Weights of a small transformer language model: MLP 1024 SwiGLU.
Each number is 500 + 40 x the weight over the matrix's rms, rounded and kept within 0 to 999. Layers, rows and columns count from 0. Numbers have three digits each.

# layer 3 MLP down (transposed), 1024x256, rms 0.115, rows 176-212, columns 0-127
450504505456485457472559457482495517526546468555523531538498574471463507492527389496529491483524510550528502482483468527458514578540566420488461544488487545392489526491511478577568514516483525539558454595507457488453477478505480460523453517476459418442478483540448436523479462513485575524496431529429528483485500480467461512595538479470478530556515530486503463546558538581491468515596
503561592464493480534436506435499520514510560462449469487477539484520470468478558487439478498483458536553543446448432483483488463506514601473481533442461458459484449534535386591536444529520479594551513480502511510477537438544538485536519475490481545541502552477558506451481514531474495479448498532531543532444528568515411496507486533519445504452562491481489472471525498511465509428575
503501471495524521573456414468516507509549452491448528508501480535527501424509486402547481506541472530504497543531533448455505510598548562477519544491487449450547497486512518486537517517506573435428513467523513530402438497472475472470434475497507576547496513507594525441526578525502398516534469397532511482572486567505530502415494513547508606533431533523427515491486529465401483525418
414528460517557431544456541497565564482471457488471501442425512577478476485459529435530486467525443485448573479419550467509476551461529474509495507519533510359484540535497504559500484481514472504490570572485485574544513567485531568523521520488533506558512451522508495426482502501519558536496568488532498510444515483515548527528487498493482497537470472503536480465514618551542506542513
528447443520509552469495496567493499522501532503471442569468490511522491530561488457496529524478483487428610484515480512539569449489511482498413514568556501530512510504576496532519532512526537514410532515491530429574496504470445451417491519489556495610471463512472481500505537562436527496454432495531515520433494504494478445544520470479531520519490501524495433526486504396573549498378
593475536507494488466538468455503605478503485524479460478503513451559513495450497506461496450532520552443493506495585493500499536480475526451420576486510487436565557556522529541518566489528468492512500489526551434464450513526498549529549529517575488525518575489462491528540514505520541468488509523515484469471512470532507488458464479515504480517492499536496560462437541536520494469517
415486511494465540491482531514569539539472532551514465445554487537513443502459564409510473525418386570469543528513528589460398449504454466432509464505464535524479545468533436458429545573498548503480465473502568483583392453500544508446524546506562523473476481495481511588469559507468417513619488457486412501443469486522528492521490524543514559468518424491468524554511560517560496527403
507488405529435574573555458522523526463573487519487492542512403423485528538514513517517467589520548490593511510565518524511510526517522470472517477447455562433450528518533568479499501454474433523511496526497523517539440513506519482465530501469501515498501522544533537469506530459440483489441517571461591531554527536519525486508603609475525534529507494513503471540538410528479458514630
567417528521555523509470526489474488473479518549472521548459475517522427507505498469506413551504469469511483504453505510520376512563478446509458504551516540451508536498448564466479462538536515507505557557515504513571462468528540555533460490501447510571512501503531506446504540506497537507484529543515552523576496540485517471494530514515514500472505532508470494593557585524503516442424
517474446521569544415542457554479498512485531461456515545503506529522453509438515551556473481470522507539480500537492505544523492502475468505573480488500489443502504478487519498532479471557544469544473498565547444488575523530548514513586516421488525537497531468514539489508478472549542479491538557495463550434571478604496534506533520437569471436479502527555396462477472471496505525697
498494505517487583444479506519429549477561527470581534526441492517450416456514470474503535445498484568470545453513522607480488564510447491476425531438515480504528505519517491546473536495435434501498494483491492462510483514499528495507506552544424476545513404509463473535483492542537559526538509429529539498571460501550555466467511522521489501499519525495575506575556556479472512463520
518434490497536477521519448503495468530478473535497427510581559543554529477519525528543601490464487508473519475540534535493508468487527444493505380443439498471499519492504496520515485584571475446514467528490518519416507478523521445530421493461450463498485546489532553483528510581515408494567475458536499496465536604502478483516567506556485541495525474574566531511547583470511512426477
487515485496588478425538585520529519470487551499519571571482473520563505495565572427546472435478482451560540497453398524462530566469539378583487494417470535613557536476522493535542505469524463528476513488464539510490450587484469522426498574443517468457549504586514502462483530540517498495568432500498477505558496505540491527501476515586566546504532530510498590521558420438472474525484
492506516448548478513497477486442426527501470509476537486548422462506449515464518537374445501508479550614411499493555467469527454463471459492447525475476434355544513521453430439482480483497431491505522570511524479521480501467460473595408452558531496507484447513491497473487486511567421517466531496463522493541514463520478531416549576474563416488519436434467535504471570497495484497575
566493565493502514510552543463469537452537483509481470490504464527531543523507479514442427444454552506371509521470506557562446413474461556460490471485506538567464584478526496491506504503496500525434527602490468521569522519581486531507499553482514533457460497493499510492560534486493521512562538547512559415527449436586512537509582538495415513475449467427481529448490612453532478508547
447524512515538446453495486581527473449462481547595559550561467525442518521554510534514530490514466471355542480446518548549516566421465428535524482526557494539498557471456488474466512509552443509469509481503468474495493476418480460522508409491591460535464431417475483496469508513451573476517424529578539517590439502479505514538492504467456549479499486493448514480518608500469445543482
495572500560432537482478489553473527485507488498507533588533523524469546510528547525509532527491558496504509506506491530446585536563489517576412463510484489506490457546524517510423472481493523477564540534543474501453503519434443508505458480489415489548516493542501503519483539491536538523433404514550543554531533478537544494431458523479531479572435482509451455477518518493490490501460
436510544467539485480494482461488539524500494521484522527555529509431519514488477533520538531480556511548487471483454465446534466438526605456593490507463513467518514564535442512546489507471471470542548555459502493502479519482492502521436490510482510502499492426488417559496577460495524512505492491497447499446517449502440497525553589553561509585549518466489486410522590471501441448552
458503463453459529486491468521516513467474456431434503472490525455488509576454570520500434539568517443536488467521480554417460515537524497523506470456521531515439464475457505504483523454443475452511431481535583456501472549517508566555483505495470547490545484454554483487386488520449511508463499436550538507595524519561542516543475502533526519537529527489502515537474411459425506480574
507548596491488466499430527461512498494552473492512477605493546474596493458515520514523546548476539422583440545487524439530457476489598543566468533530508484483463550503481520488498487523509431478491423499467441453530510527459488557404500456481481503533582529505528537579499473487498477501535488549541524466552458543472479489527525589586543495535521467528514460482590505491459502492529
482469513480497551502513463514489479469570502498508493485495496463479530535487490562537540463440449512576499476462530501423509485573511437530575488536471473466526485490485561456424497507506504516476500556509557439518495487521579547570488525504518474579470457565536459515550528489492546544588580534480500497560445440539481519479571463505607478504466471563508469433492447526552496465526
571419523544505551493448448458442430420525518480457541487483552450464515584578510495422480449490499487427505528532512485571546554546540421445507541585494446445567446496499449510500537504497551494513538467511506425501546537490461537473516500487595524512489501530516524488490523500458572468562406477548490491451494468440473548460563503475446478503604475471505545435558522434519483497533
468555480515513520520536501512487474507482492529502476420460473493525502430475445479474500436477434461598470455461460510557515502588525466575474524528503504626512570507509475434561521491435496503520509463529445455523507431561506541522457512532483497502517492534484557512510448486489474566520513525386442518620552473450502524517458456520517553513550586458466514496456425461494438522563
523457518457469493566494462521395604449479537500478524553537445535507524422460452469480495481514525542580459476521510521562509564508520502506562559557489526511531511531535548526551474472479472508542539525516530542591465463490506456492462481520512525452504461514552439506492540499482497510470451490526581543470559484560460534494480517510515563498499492570461498541518426460469513531661
499519491432476458553559500523480448549513513513530490469559536496607432549483462486494505521522528543433498491448467493531519434540524448474435507537525462351518509481467558535526544474522523449482547463556499431566492442544466488450453550518565495482498515535477484573459429559505585461556522527502494482598454520508540549481476507424514518521483480542508529588512570482496502451693
528543541460497488474510525487533463439464536554532551517457487457532538488534461585482499517487483465558598522467457488517494505549537564543455485539577496435471549485519557458518496539480478440501539467544513473499481541462468500556570479468510529497432474500556477516491488505511507504494573476533416478559452476476491585511513500405535486546503456456423406531396489463515492475524
479519431522530489544499538614513541474491454589501544456445443534482501469497577519550565457472475508496542435465478485507454536513409535534553530544527495464535492513504448475506487493536500507426500527503421556543427486479520479531432576427550485436547487559497436544453535493497539508439534499520533468547565500543535518423483517503454543446525545518501575491492510503523523490383
482569498578534517417487539443507482517435491553524477466533515497480548426465549535485470526486467421500484488503502472530491481520464597493513497470521427383509512524469548485483513513471461477559562548540552482477522427513465565479521442503518414516518464488503454511498465469521510473555499515521497496532515542570561484483504527502504554550503516479523538498526491607578490523608
445508481541500467490543578536536469534513475501497490469539511523500522411489449484495512556512490481423577458496519469427522442448471524486486366582452565433551484536461495537489491520495503519413486470528511521446524461485491569497468508525429545535475519441476521537505488479458407514536498502475484478411507530511502493453526543530412521473491501558436509478542617466455520443441
579498482478524518427493450514452496519498511502500524517557497508531545516464526542515570519485487514597450527496474560488526418484563573578450507527532479499507540494559528462454508430434537523579547510499596526491526518500510548473413405463452517491565530517502525457531413517460533513518515504495499513475470512477519574507490516462510493434584499522480454522506355504464488513586
528511492518581504417507512505520532537553553395494515467462503468449592485555516561523473456441502478373491519490463490474488481580436552505512508502486571519478456492571470494536489495467492475470546546509551502460582554507468514544483462496511467472555528533509488544446493447542479407517534502593499466487475494496517551462427511533496486513496454502534470450544531477490491500488
495542493485529490493455522524565504568496419528451448535502520468524514485489573482515419515514512519485515497431537483543556445491462554477589524543513575564546499557398470491497472488460493504471520522535498442448538564516486460513504503538486464479469534470484459514542617546513419521540599431431447497545441484466505518430456487516567556535553449526484488439471588622524524463483
469488481515466469421550538428546508492513506425509502518462448458499491472432528491511626446542467459502487562532433453468536502482458488487469489465538547550484492493504553506430540481509520450524503519507529436515431449499466460438423514484492505452476446484527556457507433446528449509454502480525479463549544410541489527406536435534431471559486460462540498567451468497507546533493
510430496552537478512550550463456567568528568438526472596500470495494522488432464476502458559465523558425481499463478455535537492465511555452517475475475432486480480500532512489528480463492490480478524452521487456520550606454515462479463473417521472497431493473559544493501438493450533481531454457479535508541507547553476488529558485474455544467497509495454451533510637532505468481314
525503486534463488488472543482450482533477568506461507581546487439516509448525546401469475484527458396427455557477491601422523443475471471556543581533510456570494461497483518416534546473484515448504507453490487403533497530454503497533472517477460483521518487476495442533495522569510446522525558534503515457501529528550478509498496519494522484546503492476489522492605532547496436550337
521514514524482541475533536489471511519589472492500505530582418603539492514497511497442420439525514513570522493522530517492510422496463517486487479497424515472465486504522462539468508471512460450531506484515553510570491515590476532524484545464472517461496531564482546483449486519441648505528352487475492480585530474545473456447533490474560554505495568451484456597508486495448505505521
492452559506564448517486490426521492522551471520499500421496497524497496534449464432519465502505531493487444526483468490395513485597438536463487549464522491470482510506540481503478478472475544527523484526554451502534524473513523483541472406519538494544542521469423547553494512461485450511519550506504473536564508472537498473567476499524576499425540490482497510547559465618386480454407
# layer 3 MLP gate, 1024x256, rms 0.114, rows 177-212, columns 0-127
526493463423529458498459575432499485500482488573493495535419555549560551468407509500456457483503483561496554476494453430501487516460510552493488474584594531537499530501476435463505456554523539503505436469474558547429471449499573520497493547520559525441506535571516479519444596454518476479538550514541455483538531470542454486484544549504530499471539481506505481485484523509542490524520
573553514538520487440496465507474532533462523547474494527457545457411508524481438473542530509528501554496453508460500456485489547483570505586455494490486495484498448439457564422485481445544562479486468474552548497545550487470479503442498517497551549457488521452454530487491491492562518440466484519509427514451535524517456521489502518482476449471486476499483455528445507493510508385514
427541499535493473512504517524568547515487486509503551510502503529483494470520518487553510481484489446509507457493517539509515522515418500533550480557531530489491519510522457506480541493446552443538538501484517454458489437526523501475503590464493559493407563521562515524524521560532488531553546446485483471521475431525553500527467471472505431483501466536556537510554507495478430535498
484530490544486443543392567459419481445534538356433409508515441469538501561449499498485511490502457440501553535495485565499476456432445473491453472482520548494517538513502489482571552457495535586429493518548507496404470524567463534446527499481467492523543535474527476516499504464480469437493438491524504503506482513514513536463534495535498514465449563499496476488511499484482514483510
464489530480523457510556586496504533483573588484541560580489571486434458513496479543511529506470477486530532521497452467479481504531496561506474439525517553511493527448504544442540478486481600452471547500403541515593492505497496509490500534518567552497511452504548510454389444474556514513509499460463493503427468534534471537448482587500511458556492509380437401466486487452465534497500
503513453583523477478433446470497496465482540484564535491478460441508450556445482494490526583532511505498553445519572552509531495453478436516526537464437473508487439485520527543534554537494544560565501438496535486488550495573617494457494507470505566447511528466411506513602447548556424514526399522550502515522529478504454493515556522533506481514500538521478489557497493478504583433512
390555457461544489450528457520459535506578531536512455531462548498480503543507537527504479479511483434532518492502522419452537458474509541472539524530505493533504482597502501457498544530487475518504533496495514502499532593490469609463465443545473475442492515507429428533463457535471456527602461462536519534470435511462423508452474461466463465442519483492509510507486512494449490449483
430532521492520544508531438480495489452462527435559525437471512547517558494425514467540537465492541520576440493602433497543510485486463562486538518575507503505524470526482503600472535519436463507512559427485493496517507468535464556519470430516556488466506435552492493446528491412547504506505487511565511549451460464522465578506517507531537528507514519552504479496479552449490523526512
540531547497526559557522486475523518569516557474519512536545546570419559446444539489534484477514513471524498443543447425457521517471516510495451405519459560507515490499491580508547536493492464406416491495623493530525529537530412517524477530554491457509459473529451440482537481549505565441517490471518523457501456471505542505522513434433466446551514458543588456489493544444515469463522
498482516512545518503475402551569482442475576615480467570529568481511584582493529520476541551451464464518498518479535554495473474543510549511492433512442600473514507516578505464493465421483544540521487493467558435486484518559508547495413513566453442525548496466520510513459481473562489505473510490506507496460520488465561531569526496438474459484551456456470488504486513508452554554497
515521484505510505518511514537451563482476502491572483544509505518448495548466379467484481509529456443588442549474516461543503470553417495481513528501477510482502540504434512460493451462447568506474535521518449465478441556561477528500441475495518567456502474497427514532552478454505440540475415527417473438543485524454551522553527483450488488525487495394494428531439474514479493524510
593534468433571486456471480458441445524518495503543436515522486475484518482528508497486540548522507511529538426567512554485526494493504561480494454512489543532561500470468480516541438477495522495581403568548534489483441444536455495441530505512501502402555463577575487531449559458553514479543425505485455517593472470483531558550523479547455497508532586459535471492546505472446520515474
500472563535471560555514453525517479458480579509496567510528571517526477541492586548488521518512561508492502541441491454534558427504473503480545552543451545553532492432509497539508547328543488524561519463419464536483466563437544545519446527358513524524489461497510443498546439510451546494478518494527544471499519528515529434534546440450522505469519525461523465545416516457484491471496
527508546424495570566517491477497478583475496480530489537508512508502458560462498487425506590544505444524466462550487544541567491460508603426497496519458536504417488416452513528604448483566516505428515537480520499438534554515474581535539531514430475456490490507459555491424479598520479536436503528494458494485444488551498523530428482549466472509453492478562461503493520481575504466502
512483506514522449551510490495437502470369498478482565477605460512534451496528484481549489515528452516528544514552461465497513479474470511483538509466525457502536511420541480486449470518511484431513520428466509505556455504530456561457569445483518574524547482495564497503530495521556449463479388493514454494499513466485512522453485510478440457498511522389572489471483478459457539522479
524511458526421609519513505518527440414476535485564430491519478540563540511436536476573462409495520490495501530480477466480491532487513442474518536572475555510463492535478476448496531493475448505541457509521484506535441535514464560503559541483466483534589466543492538541551438539483538422525545448521471568510588538472511491491470533494492482494454579498452434543490508456459505488514
475474494478539549471484560502410496503564485508541504517496535512515496541590513500447496485571512549508564489485500498455474450509484510534571480478546540499470536500503501514524493531493551580502455458473469618509455570517488527476557385471562465443523480538456440480558538488511491546471434496492515411543441525488527509489444580549446544557451523515563489505463487508472566507520
514483393501433482463511550513452472489502545574560532526463547503494505446487457508475553475551454460471497484490526524450566458524446480501476501553502521490484432484447457521526518478448555463512460474479494507531487515538518421536505491456390520485472545458454475424529516455528547498450516439521532559511494465505479453479469492504484468460548483514518436498524512451539553491505
509455457501531425501506457502527511404508485574431519550467443502474518523524483505503607476489546547507475455533525558469476506533512484511490514469486555512562515400547479450451596514531528552519552466497504500512487441528483458536572473551544496461422505501468441451508527550550479386443452548509622502499503435520492464501490470605442508498492519503547496478446524465452487548505
527431525469542496585432493489532539523499458509641554517513525573458444500511490480544480521514454505496456432511471492570528548449518526545426496546514568501481593489609441474515438520421505509562540479387520566507522449441480444487573536521489454501451508439509487540478519520549577514492487548446541554482545478454510561499448482450514487436569508473471418547560520525517504427514
513501524488509538469497499469446491515502519503510445495521497496498499455532445494511550525477496517525437487480417422470469457432473439497428501514466541465530509494496505460471482403477503478487515541526548520453493447517549509531532438568522456453507477486487523587519550618549501454498468513494551531489440548494484475498453464465507443477410552527547467472520490501523510521483
547518480521466389495468531507486474481555451523520525505451476453498509557517457521504481456554503484525458468524558544493448562514556470517509454509498572499484556468464522476496552454525479529523582449467533511505503488516487524369494472520514505493494546522508532547542581490533512426553454409504482526597488504449561488568449550552532518495525549469472387513509499458479489425490
523458522424572522590450407509554429452509474473504536520508514512476490473503477487525518536506497505504515488479540481503469594478540537522530431499536506466531504519534539517583533546555483517454437522446483473461567434463467480445448485523563487497597450564487543472539483504476447464494423466477492489501421561434460546511465503502552482513436466508503529480477536511464562496487
488455483458462566447539528453520482424476516543551438474517533449410466535505549513487551452546565444535503473507519468527481526544566500489513503481486539511561571517448457556553488509528409556554495486502485523474480549485579478570489378466398428464447445429515499498515546478453421519507469491506410565479479516453538497492483564528499542470474555549479525465455473505507554469488
480534483480583533518483540524480504451411505475451495444496524538574471508517579440505482503489451458487559539458430515512446493551490534489399516515440516502547546496526477516506514490438450453460506532516530500469567487551495600484540563515449505430509500496529484508468574416488530486519433508470479525517536467508495487496544451478470535529451514516496536517524495516434466536472
515442426528529516447490585467465483473578502456515522437412455522539504471488511479458553530585489487529554487482532562565511445519491516554437488571553585447494568506494489521551526443516473467475497444541557574476538488532435483487484439472464539515528496455454497515510493503454481525513460521481467489489493582479499494471495462483510489441482523492541462485466480509449432517502
438549441548488528566396505502530450527545535419543534516514490465500505474423525510528522536498478514501505472506477525488377461468486508510447480562492533500468470564522394435429445446422558497486512555533527526463509492570460507508418491504450490439585528497451488487443448459539540475501501476413516555459559560512542451466473522507485465490492537469575476486542541523523436530484
534493521487565546535486498497498466479500578484469534496516492467445399555568497554472540480429446493506513494504441516538524469488481548485466476539499565504472476501514466478521516497562484525586445492486488504524500428464510489480492524549470581538511486513489475475535383637470563601473503485480462507434465539515556448451489547564534474496563530542583450510501501541498536432518
524504447487472448473498576512539468423494499495550482450524431527461473554544487448527493512608486475478562488523577517455531551596491532500561467537504554472468569477508488518501471542504593527466506465524468462505478503476497500506527545568497455419498485491497483508480535405499528485472579504452462465507543519546514477486491490495466533510463484521475526492555468454516510529473
504518536560501483530485504489590534469491467486469489518502466492515507478551547490450432504501535611518487511510508464480538513566476448448501541529420472508593500416536483518486525438569541482491522534591561543471495498493558460546451478537484493442477549541471501508452516504571524376496494552487503449488475493527386419511506508461550560502423501459495498491461496534527417536549
501493472512460496498507477528480420493556471500519606485512496505550483558490457449556507511550468463527515442535448572448435475481546509480500499444556535508492551451601502494510491441513506484472558462546495539575503541550490501542550470532494471456557555516512506466499497540437535492513401508537564438490467607544482490507568467488609493494602488471495466528546472497508481453497
505520441485485551600516489468519508482567476459528519466453494545412431538508541484489571557572467476525483465507451478442529467562443480450485479503513473478508469462544461512488540480470477526497546465450570516531447468438504403500481482492511479516520439522554520480533564477499437495464509412495461543501540520520492486516570513521434503522472492508561427576472529470483518510484
473506471514451505519582447484530382446486496497492455520458534516538510526424468530540504463614503473477487462536542529521455531519428477530496516488516557512444466457408507532551500443524517514476533486490548520503570433485498510511483515537549578451557495452491554550511505479464520440452377523449477430550483519554493489509421519485501445546483449440502481512574476520519513517544
510518498460494443519555489499497483532439529493546545496466441532462446465501512498591461524548525487506529541465431521462544442378546433507553480518522545526485508448537464499593502452546525530557438456517474396510491546519516501511525515575456498533514543500426507505472512597498464494496507557494518505441459496509479465518549491493530498485509503513519526520487516549508458495504
455473518509551488496455510509465420444521545542477490516584484536565506564481542584531513489487595511512585493540514426493476486566498467484464517455559538459483523464586510454529500427517451515510424562531508506557509572477512605503492521517504508399593495484498365570452556422473517537464520542468462528506500496535448491484539519416590498464490549489530455501524526444537503521503
537520522450505506517522487466515493550455601532480483549589573530452466469497491514592568481482535537494493513497523498463537538526567508435452536469489534513519503556429498524463551474539486480499475476490546552527534520469568537494522513490555569475467472586479534536496519506493498542577449547443530447493552538455534484483526544514542522495472542533487465542507512481505547543502
# layer 3 MLP up, 1024x256, rms 0.111, rows 177-212, columns 0-127
470555503493497570565470544477544499516492495480457492492494500458520510512573578475498486504499446487485459497503484491614433530429521493537477467523569501519410525510452473481544514474529465545547498550549549505559505541485517518534461570561488504482544443489489485541556512557405484561441507535446554499447460450449519587437561491492424533561515484503475460496533516531423404399522
572510490486483490539498479438458515527464515503555496403573566504443470558543552518447526506483446499497506420511502471470504479465453560498456537432438541475437482527487545501507487438460469447554459465521490509513509493460541501472470446464508477547578508597520478473526518533497471561551558499472520449522546566427439468519467412473515515587479496410488499555500514502512486428502
533466511494507602525501523491457459502496444482481541495534552485499543516513521531455538464550569482524516543499479516562540482496494501470546506538452510498457501514550513448513454506507510540519528410470530429426424451576436425479487484450521504446498540520462473497434476490516508494480488514506479487570502554492518539487466571543529488496539546466497532439487518406487467480503
470501500406472504424431512502595514623466502469492559438536503506456444516396447473500491532523508505496538517551571449503501632440490456496493498510425517479481499486477580417502396529523465464559461477537527547485528538454512522473430466553458517455490461521547480437445496540528488523509559535450458561483466516560467531470465538537519511512475485473442434480537495517507551523462
495476517470459527519527558479568412484503533511511511486522507478485472485505510524494455505430419485477468550507465459482454463455542514512509533517565437503524498477527500550553574547439554438513486543483559496577412539466530504489528541516514516520508515475514539485468418465523496478472446437532454428517518484552433484501476495460485484548465526429469506499495452487500472534497
499636456484483488500515411491466542430469540488450516518538517496515442488487475435522501442485516546537542517452463567418407467547605501536541469602469501509497534457535460487472495499480449518468517575481525478534438459552561407494489496479498577515421532551446473449496480505411497486479527393545473522492459466475486553532537578570415436496452486436533490504506503476471513490471
520470530457566501511494548488529483410495485476455481473461517435528521485499515549443456499511470516490507521520462452543491495513462487587436535440497516501595541489457486558509469573476442466501496625530523539526522444516488502531514485548520462475464479481513545492616459515467564474569573565481474391501475530561468452483543463521542491534446483459481449475529510538540567508484
535547520472556559537596426464491454478514497452481460472502452435469509503453390475596459498558484540520460561508482479507564456494551547471575466532465491508482512471462539531497582456502525532521519501416496414522448495568537483525533515490521599554435516474594511472548510440529444527512474524533473500503541499556564548497462531457506511537457469538466538500462511484493473416476
442401519562534448531491564466491486447569506540498486480570469462554478501531480559436511547451451504493570503409528491499492570487526496540465516432523589468492506495449560531508554495464497437526571505408443537519469421498561521461553475512427546521466526418603508561411417496469514512484478507510502479486592499511495559483504489490485538451513471475516539524560544508433553497476
547472469524535507543533452462476553447557558499460525510532404619521418463472553473525504503556472504520456480544651535485481465492477589493549470505453475548481442521479506500507546508499469504473541449452507477476482507475482535505507498520518528512440523477472509443455548414508558463561534501491548535555471429411500458502525497465489481442552539451577461503461505450463552542503
489470497550495505426515557528551506488473414489482538530505470445459497511436548462484500553510517499494508495490504544489465533491453472448480563538585483457522493477495583539507516502546570495509473469450447536450466510536509502487565506489490492528479536535540447402499477489505495537537502506448493524603486516547451443487417454570555572502470457492479521573534500483482452558475
518475519468489506533519502527465602466463517552511447467524521464534506496525453537479490479439486513487524532486482494471512448442478436496538547509473545495480537420593549511503464468465531525457490454503477459549536454543450482480540500496498434538514511426554526467561519513483508458491557481437490475457421458460461497542482552510524471449436489523400465487521504418525574581488
546523513512602538475504507499515572557496520475459510486531487504440484453570460561480515466472551540402495539481484501572517472407506604487479479461461476448448474477487536594485552505534484556477461502470501506466445504537442516499602511518472451459481576561422563474508437523625543504528461548414489445499498481495534427452487542505553488465563515521515528450552497558488473471498
534523532556562513524487518541452442458489500453452497516480438503527501508468494595531388490465428503450524433490451586501534503498436511568482450505549580473462463470557501481508502550435469483445410475522503508490457475534517541487434511461488475494520534486479540436505385476549571574444513523490475499466522426493507576549479426439475574496489501504559527473450544514471471557522
486516547537471570596477452498454561565440507476556488537478495490538486476526488465462513469485497494492460456518490555547492505511485489475578495414474416503382517435495570460444482448538432533544511460451514527494482497497542495542516502455500511541461513565453465552505421526504556489432514574518508505512482535510494540537526503457521479449445518472452515474451503484557442504484
546512454503463548515473523548537528494505462480510495520505527506527557568539581533480483456444516573517506513526408480474542458442506554470487554505488546441492531495517507489437476575497432542443469603485531521492529453456444500506503443451548540477490466456508487502548470535508487542430485509545439528508511513492515494503498517567495497502485488483570531545538476479497468508500
514584472521497514535540592529537511493538517490494442484581447521558480488483463453418529462457547535503423516485443569438540465490506484499467490487570498488433502518514502576431529474470492543545543419476461494556523489434480550517534510453531497499494465523533524507433483546459511536473476518512405502535446540517454563552525483517477494508483454478527507477573497505467570505525
499493543488484551526542440594566543463500434474477561457511537505599486496502493447558487499490462468492529470513494538504438529514443482505470461448511446531520543452450467537519539530497425600485511495509518512545466526418500451445438509533486446529482481593534520495491458497416457538455495475460410447499506497448527558490520516503368475577564503463542481486453526479475467526473
547507513518508549592531436521482504475437607479545491498488420539436475482500479457489531482523451500504574453462509473532486556533499520476499442493631528470570532510476525522490488463426502500461514496440504560447505547506505502534539489513547527451483486453441497454508575499463416492447525467543472597571479500555525518552461406463492422453485468471491525517540476482559551455462
485506480488613479438596448554469539457523541485482546475461516509495532497443517500482515439482497495500535491436424542472513394504560531496491446582531571478452511472453535550483455440478510469463490492486511488452517455473499489475518497536463476432483499429503558457462498464526579499551471497513505450460480461475420464444494511426551537555557489483445513568473468495521536506487
494466476520479504555603421518501514510528487465474448462534448499528444537603467530462508454488568507546530493511489495497432463517525441480531519530500446526494555518415541556518505484496561538405513472481495457566439534524431498473522491532485480525551464518486585533466443454477492545474449417513450492569475438405511546486517459487440505497454510553408497467533472482484488455513
576464444467482533515540592406487494353550471546556535445415556472488524450520506493530475486543466509527470458524555395532520466515396492540458513460513548482468493536512491477446479474467470509569456500524540553525526491502374483474402567512518513545480480438514555495478586585523542583517439534435523512555495556465572549507463513514516469489510504517524444465548520496469498543512
540481491560499482477519454513500508555513519567535434465546406563536477551481471482520464431448447445524498569508534522453472352457473512484448483439472519505556523520568505578489552473542473514546489499458555457469484492559467526453540533489464518472494537552522580514438527533506472523478539452469498472465452511557392491528406481497537476546490514519536490483480507516493531437488
479556543517453620574490460576443535486513530544555572506469483497568446524498405513540507509539451496502516416547528417563499503494523465530536572474487510483500443524502533514432507539576547513481519557491495532509505493539518517443508490443525534515463499509526491615478532486384502549517467559552528575490525500511529459466529534515491499531551553443530507489511514520506504476466
485521500441546543436485503544553478495462542500508458469478522499488517453422517435463543435603503454521430504483532537522528533508518521444499470533545489505511530534384518440500508523501549469481535493554397550481440560550515429519489564411506541537469492454540523559539471460503539524501476539439484523478533542483495522537432514507481514517523504551479507497500512508570512512505
416462508586513521470477420533450512488446569520514578450458484480525508497532549544534533475522521472466525509464603482562551514464630488445459543496486569493497440521531558538460514462462525490500506516449537508467545508516447474436503466534464484473435404483494528492456526485492493504413554518521503513439501485544440468473499529467522449469555511474524547473523497555500511515481
488508406508466466515563460444446494546574539516509479471507518434528441529481426593538479551523469466472542439481493497547539457426522514548512538517460531510442494497460513517505496434469567514476503558429495520492502399546480443474477491437483520526470546536457516517524522449476487527475484559522479520539550505517565484497517426504490443598514516502479438510482498514471528520508
448585510508534482569508575541419472499548489579533506488552546525457516548514576500425510453477456541490514536505532535470585481504502481476456520483497560520534530431467481506541461517463501476501466554529421546497548478479504536491412470528451460516477527541447447421589494468495498485527527480492487454459462518456558577458505461528505530452431602460508474508458500451522540430525
468468532477509502576514531670484537511476477564477500559492477514472525502526482528452498487525473480495543523480454589501407462524518546497560543501496510482505484538473528473502489528506497503477521545515465518443534505491486430525579475486464577458491478447525474429484537498445567462497538564491542456517521430484533526515445478528482551514548497561493562493527466514518455514495
516499486484433464461485479572473487534447476514480500492567500490524451553529469562482558487469525501537400420572450431507601463515558413490514558549506446485525546522486526516510426510546486457518424504501504471461484500575536524465499492499502513551444543510556507480532549598526486485534513443495455475571517455513546500568476511493564504505471518554521454469528500467474451495518
518518488540544426453534440512474504442522506484458518478427501528488545520409444518495511505429532490445519516530474480521444560537427497480502502542464560523489546521545508467429538542486502499511486487410442525493481574411514580472444478470462539473571522533508509497510494479467535498529466544532503508524548531529579513537489488492485501467401479509499564462504479453510575509526
500481477513507480537546449501480459473522458514502488532561493500583497620431524444543513489513524434534516445505530501459450483461505454482448467445414563510479519485563484395522525464477468497511428511489488476480513519505430523528433516576513434501543531474453434535532560524435542490473514489590502466473427550495528464510478505558414462590471511493452509468457499477474505499517
570589607532503532417527508520496481530497493496508505456451481513553579534511567576495521515453536526459434479502364540554507520491474532547539517468524537477558531443503491510525440533488488458470539580567508461417554508491441565518504519499514533461558514525483497544511482544534481500559435471454428532498485497465592487535472534541525473562452534503561541533508480532513519475507
422520435481478487499473483549556450544532535484505523473500514575477467491438465478500466562585440512558495520465538482432460494493476493438508565468487529474474555492545462498545532544524498455505535489510476470462493420520499556486575508503479491459523505522475557594507541524452469505447536512495490444576534526533502534534522447511508505588421466422569506529564523485434438516481
526526460563451404543524572480444543554509455493584480520516514476488442497571441519455521537543468459460441487487490503461499546448485446519538561469534489531486489443516502508504491480526487531496405507470396538517530465502417495492495424426503504534519476488452570483513395446515481526461434465457507547513578440471516583541484524552566501439480526441576499546506450486524451389531
412484451511491570504516561509466468443460535597544470574463476468513523436505491538488583510512532512507587481510414488506516508488465544477506487521497541458484435503514492503481512536505489565505446524465480477501525495510427536466523465482500592486494457495476493543491473565503508584464400551477506479553533583478432421513507489517477566470575533485387513506463503489506538446515